python train.py --parallel_block=false --init_std_o=0.0105 --beta1=0.95 --z_loss=1e-05
Each number is 500 + 50 x the weight over the matrix's rms, rounded and kept within 0 to 999. Layers, rows and columns count from 0. Numbers have three digits each.

# o: layer 4 attention output (transposed), 256x256, rms 0.124, rows 148-159,180-191, columns 0-63
# v: layer 4 attention value, 128x256, rms 0.133, rows 85-95, columns 0-63
# q: layer 4 attention query, 256x256, rms 0.117, rows 192-211,224-242, columns 0-63
# k: layer 4 attention key, 128x256, rms 0.117, rows 96-114, columns 0-63
o148:459500465559473476415549526474572549574458564509477556487534442513569475478458473549472347491610567567523463537418525477524403430439463564516470532544560463525522518444496554544530506510559495
o180:498481464547484517597468500335569465528507482479520354469505491465557512423454523469527517476480432504550497496519410455556553467477447553464535577457434660550561502516502523499531540567537421
v85:609550529493496546549359502496463412553532488494505529430519520495486535491513593506509513461551488457474555468487539500449482591456425484640433482480493517543522489517526487523485468499502438
o149:559453560547456485507604518490542465553471486451547477457527436559426618496398400513494624461460453522427638507582535511488560571478546487505581508490475496580475481446496451527579570503471539
o181:560487522472657476479568543526514542561386539444493480515554501510533436514509529455534481411569565508574358453444574510525484439464500484468531604432473485506533553489486508521486540468540489
v86:518571421489388524480493468485451514438467443518438485398444503477508521627516514554525512532510498527513498520461562460540448499525590549416396521549519547611401534491666552549490470446528521
o150:448503518467514532432528507602464558485551520480410535427496577521562463453538390594452430496584548457574490471591523538492499492509479495590578506516398483498496470422615459549596460586485480
o182:621507519424592430559497490556599473535486553430505506484544502528485562511516562505458523529519544501398485585516552495467449533484431545547486438518496469425451491497439539457508573499446595
v87:520607468528448563448416507554471585510500559477458455415400517533521534536504481643454540543525595586601415469553464507471467504516516470419515454470463463612504480489538541549413432492513506
o151:478520454573559539533517489575509552613493515419422534519471428467475431504342593594392449421507475499440429525529482446491527581618430561462535497457450489530423416440523465515606494579513472
o183:562549575532538504426443508514520568478543504513504456475491430450525521424562536503444552564489484501456557542563459492541502517470497542538500447543542583479579433424511571535553496512538422
v88:519462345528513396418425568484498524516541485546490492545522551504409494540465508562449426482489535464465520568361510562527504450483464494465596400450504522600442451523496488524548480384497440
o152:433427512532444570510555507512494501507468451401497599527423459437529485523545386503414536523466455525534471596429482416523470520459468488517403486558530496480535448567534517524518499483501433
o184:508525483535499461488501530613450437527527448428520560535473476475567421435470514471531530431573385586496391446591495486532483631507554492706389545542499466499562528567446519596492397482408612
v89:560378496513508550564524448590498544538505461439453432524520490535450489388595488538486517396487527518454592458580444476623408451587485554548455518524517544552598592468519448491503444501436539
o153:524462483509506522509443450431568544567496533508526528509450429474541424477538393515453573437456604469489476539446535538534434510499522499451595449396439509503464528515574534530491459485464486
o185:449585502379454495516483558553483520611512471455534511444511592523553463495478564482501410441544493537569487487542503520487539465417455483545513472480554484532522487450567421566552542562532478
v90:462429534617447498526561455432554473413456480540617469664551603481416504551466392551474490506440506605490523471453562431474598558438590362523477509458431401508557547599494500489569565559564482
o154:418601451468378464572500498467510410492437451539454567487513480504505531597460411506475459494478471505567530436411576530473601458563500532551467425589539466543427527587462372461429495539423540
o186:547417492511458524442497460503461526449535501393584543482521542523543520569526517517494489476431531529525516553512534496515461533542518500444536412525414510494515508493570531455492464450539496
v91:462400484367656387525453562521522446582476497567470538424555395441539523454524462623596466477515527555509453556408435500612508446541532523564509541570514536567363586422478528550501463482373571
o155:620528444494469500414561485494518592487526475542516550595548525458546413493568502471503652505477510553507423529445531530505398426467474520590511451596466452483497535494469577567614530420561482
o187:496510467432472566595435409564413523500529502431489483547442462564529456472474365561431562479547501456559438580499469539542484491464396449510597515379434479506510514472535513491462503488477474
v92:493496398517533443445461454467524469545519501487415476444502564485573446602525482497515481453569503536457540552478560566463330478578457546575443510580505461488508449528527536510571516484451479
o156:526524443558478486465560377444553438486470485568578495596519519552398463351517431558512661443505469464493506618520461495485548495502499444529526474524424432455512481476526467604513505533515569
o188:519429527516561504454608581654513488511408467474453561526548535472504578468565442504440487475545516474664462531509504436446458502473555521525501596429528396542484465491502511362496570515475494
v93:507473416442531514430520470514491478490494499448534481503542474447511490476528563536574474471381559457507532444513530412550590575417585495475476478443465521546398460448531487486480447493557463
o157:477551473445597522587480538524552472558477534527530485411487487520568520584455627535434531533425540405406528589474592580491550481424527484416434461613463525546487470436588502510509521467467487
o189:523420525420423490493428572499485497544425461519483513475459480487467450510475492470459514462509531441541439507397512467482339538532422474450549511494568522446521519532535469509534582466480537
v94:541522460504547600479581579416563513466476551515461598484509447526600495558549564548557496436531501541553465452504624513488466483460437460511506523494461476452350471471554489444489423475467544
o158:545472552663477527410481585540397432504509506430500474407518546572506535446450515500508318542554419473490447484545490364375459592402510454566542566676582517499464577527515466476539498554483511
o190:526505543473508562523510465549455494512479434524530566458459631480528498504482438522529427503509479537553532543512483515519526486481469461505496427400490466508614540443552560565486526477533474
v95:471370472441510462493521509502447469527476357553521421497519416465541450475466515667403507435486560530509483510589541488527498419477516473496457515536581529487464555462456484499471458441487478
o159:475489416572480579503514487473563548513518502453524398527501541461575504488473431468519538492489557556518533528471486488460455537437563432473473518559532503534537523500515503439515540519470487
o191:514503464500577528475500461532515451470514477506484560505569451443524356419521509500596456447487503435518538516506527482555479474457494475470514440529597558521476499457562468547547561477580519
q192:462493473511496412461486541522475499504503538385529479480599505519473421439503342543565489447513458487482408471595441578490414646526474542610428489500403535578470589411478524489537525503450554
q224:575559557515470468543472506583424601471434523448466509485542562506415408596420561488545470510712457542646477528485621575516581402518469544497439475525389511536533593642567542394401520473468523
k96:518494457510552498494486443542491496460510473480500494492515559465470538565498529456493480513515491489509509503506465510497474482431552466470451492480505565502490513454428478457556499501521414
q193:452528508481554508522509528452518468523559469457568468560547508479478507488479470498470423522517562512488579535483557512494470520419495528478469497508467550520502474526531516443449475481495498
q225:511553413532564496464506497457485508501501567514516528498509504509511473473491511560551497528515509494485536478530544539569462504524417519508522420544491500486560493517441527472543527512544525
k97:453506548493443539511516537526484466505487496475446477508492518532538522433471479490569503502466457487559481431505464466500513484498515507497506522541502502433470465512562425467499443564521507
q194:537529495451522430478501503523580532456516538507440488477517400445441433558490524498541546404497543490478423461455448528519525485537583465485497543528517494491530478443576517539591559432498468
q226:551526471452560567522487565541440470506511547474490409426521507526505453550478459462503553470434537506575495484543466523502495497543441511489557450521481480437462572521512390411542590504443426
k98:482481486543454532478497529550465562470445486417491510462507497473457536544522473505477493475617506542518544494617541496553558534484431560478418466445471534508464503370478507568496504492541463
q195:552452562476473471515447462481487469567497445412461598548524489565433470549486408528520541457519491485488495484439520504467509407474582469517556492498567493532482431560465537464511449471551494
q227:512410537496473486472446528461449462427526475426449528494473512503507477584498498489530555466528613570536428557561536479521475477442608455415429469450554600453454470594484498490328470411440472
k99:614449453495423519549534487490540533525449489497540487398516565608538529467434490570528492551611565459510533498463504481490408516485540503469524493466520454544514524495480445527500575492579572
q196:534438511523571497529574505475582514460496514624483503538517551525539463512553567570503456452528456520511481534552561541549526531443467510481513496518513449506514518556503529515488471547584467
q228:506463517514462487437533463480572530530498517518468504688480495479449524489506478443577499465474524525434439539503495507540493488458470514516490525529528420538556503493570496557487416489483483
k100:530520506458449438412542465456466545512576535502570531423536526488446506513542461435480413472457437504437534471509496499511500498565377513501571525477562509524491436490494592502420473521471445
q197:430505515497538542552497503522444518545506482508528509477518527496455533497480532508492572462511434469480519508542590524513516515511585547517470517468483549504507493504486517447595580472478533
q229:473493472439586562606486483509492526519412571520569455396502549461480499569525518473403459517451440571501509542549476549560454588555497501488488479487487409472512606489547471451571503438570478
k101:466494535513521489527476495479358503508497440547548493462488492462471507498560533504541504460484516527421470468569567595519508496529475440509477479518407535540485537504540600522542489526470495
q198:508455535521450492516525459558470524472466492468598594410464476502561513501594580525458552499494429481530514544520502540517533575513449584466487458508511515530525512485527481472509515470488545
q230:499497437469529549543491549457519554447482431462517531450421491454467508575528534502465566446400466456475611536503606547481562514520502568407437533480426570472434541412433405513538499569478549
k102:413528470479505486525483426558433511388509486457464577477508546561473545412509514489483484496422509480432531423503553551538536410521477446573502497550506493468547421514496503529501565541547522
q199:530536492519514484600526643553442510493414495498556465475407469523538505492464525458519596559495367466545498507569529463567505612444485557420507539539619445551474528555444473498521559392433493
q231:474506537549551528456537499470573411480423421526527478546401521408516594504527552480454611506475436458539452501518497473506535589482412448484469526573529447552398500503552479487491410455452582
k103:548575632535473486522557614574505567503503526496465468626488403445563465515502437413510476461488376453441556553509452491549487496460530564416475517516534396587495517494514549539426436491506457
q200:531431524459476496452561458474496463546457479507496556534536506493484475426512487473538469501570483505461493517579536504498472467491461403539512556519420474540487470406462557488473462526496477
q232:503468550474525510496475536527507526524507482535463550459472521448466503464510480529534546496536510601462410449508476495489534539511475449418564496481537504465539481378435528490515405494540483
k104:526526530554559510501523458468535585557491522462451591486496496524613462496488432435494543509569460472512537515564450522479554468490542489511502547398544561604504498455549486463558464502556490
q201:475503428549497536500425512561509469537611558574536554579475399539417481528517463518562512533526505515481479519444448443390568512559508511584552504476546429539543467519489522533454559508466470
q233:515448481475463513476504485523539512508514473564516560545551435462543455465473521499488493450517516508466418533449446522434541483516469515520529513491537574507477467513523554485449561539459536
k105:464598514520596503485502561493506546501529587547443544480466503573469510480523472415458510553477591561496496531406391529495550503474475506482541581456566537477537520530510533423549438457420424
q202:440458559491520531615499427420464556556507586536547612481574489513486543546421470535424447491565520461467466525444475612440529453497456455541497535480474522418580515571420542577466507459421510
q234:389447496488585450474459479456547497485512452485410543428605475402545562532544470503471430485500540587547520525445498493432533458572497515564503461487460454493544488558484504501487516519475604
k106:572484425519527468444537472433454575492514483533473563406592413481425542452497437505567416543423591595438528436427467552483491543540453513559527459419566512444528527576521560545586565465473507
q203:475484457441487573468622479545502486468481567501573495538471529464502490517492460552524539371476483515512598541488442476509489538564477433489482531578491565463525483468478489465475473452425543
q235:542420506431501574415458471479476507566420541492579457474416533491474419586484497496439504511366562498497551449568462445477492543599490464460508558592516499558552359527548542418577497481550501
k107:480467494463499593481481509465488502441428423460441546573470446448522494578399475431524525432508379547475548507586514547519528567471556527509578628594512577514499518421514476496317405478394431
q204:519467506535439489473501534496420466430473514392355401487531470643492524522483480562468505552601451400546538410485366506489416476445606465444526487474540574435387525550521486459517580575425513
q236:469482546549489506465549553510455536649482501543302466485456514484612491382531505439469518518541477449512504520590501536498417442461535498495470489598554474547515467453528514470459473502578429
k108:496478440473419461592489494478441526476397543515502492507519403504497635520451452486506480528510485433509433432462482469606483426382650548476460498536519632547536536506508513515406426517484474
q205:461469492592535505519503521463439442489499461474554489585463517530548523431508515502556522659470466518434541525533566492451592499408577578561543454510510595532431513541547457617533495469406549
q237:483446417467599551430485468537535509563474557505600425564679493530548535472452525469581581544443508494471450534465602571498457433529450473560537465532504443560419543491538513443530445589519515
k109:536524462543533523512445557466480383442400523548517497517478608479595570492467507467456552468355410497548608416511528511478476531527447531500530514522490607499459503567595482459578495492511480
q206:539488440581508412502489507547521578476524596529438534442584474509405542525513532502554390601558384420509411456565476475531516509491588528568535491539471490539474483569537461509493519591523465
q238:537417530459470554464541524492470543524437631515594571464464401503427392472485598459465468453524591496586509443419457541587523425542446504431562536477473548554574507407495516357462415533534597
k110:510541412479505548551567436506515526459443555452487512535576529417463521593471551473354450519483405464590486514534529457472466557441531488423456474558503500581506495578533483556512588492499483
q207:521429478435510528532503446465508471502506537539679519551542581457489531446479447536280487356528440592545439451492489479379445525503360425533463593628469401552532487450510458456479434419486530
q239:483544507479487408493575475560516601499567581561475441495581474501492515423599448547502471475483461456472485522513502525425531449499488475450453512552507464435440546556541496486457498587462487
k111:407495526383538455471481387457459582480530613392476491515469485406530412592538522454554505435593445475500399516458436458458595435551345418565542527489492497577483450436478473533384453509414482
q208:492502494502488528527439462457421524490552481514454523522495510491535483499504485545570482494490492496486490480514481514509519516518466503505544510502445517511476484504470471482517484497497486
q240:478468483462500462502497547513520476535557512485552525540478478523497508541473513424556476512503443498539428552536542462487469504430508532528495478572519484506469501509542626528455478502548500
k112:423402577534555476515530489645468498555476539444488492516447472515500461498604580488541489570509512469425545508536450564529493482466469505588464518565552462489523568508510475476530567490552543
q209:444485560585501510453478430553465459439473481456573542499497557426457481466484492490375534521494508583455456512450514441535474497433488504538490501402569541501564451492469450458433560494451453
q241:409437475363534428547491555492457447481431535422528481553463514504421519377386463434615508460422501537469540391574541566546536517544562496586544412519432455422480440536439542487497519473428573
k113:474522536622520492481497576444433497469472515544436427538515480519479529525537425457521596484548524452523422539582486515469499537460498442460500527554477502447509556456532541422501427492504550
q210:519503470462548471485415493503553463481513493533547516476499542517577487482535545450566462449485550488509462529527505488467546522513516475563494458547480504468484479540514529548517472504479534
q242:450557464535455489488500511520471519472476518545530452422485470556513465424558488500530507548500484420568517503513532503513473508438455486583444457503476471431476520519490417476533464487473476
k114:480487530477518431514491483491424493482518405429447522487476542501555542499464501451482514500523576516460508484511450576585478495454496586529476488522487453518491522585521555518473512445483480
q211:487512483447590471482495521459542506437518515476487540448537457469510557498459470471521493481495483548487516471420484528521542435474583473535516492512573517439542495494485526489492447516516491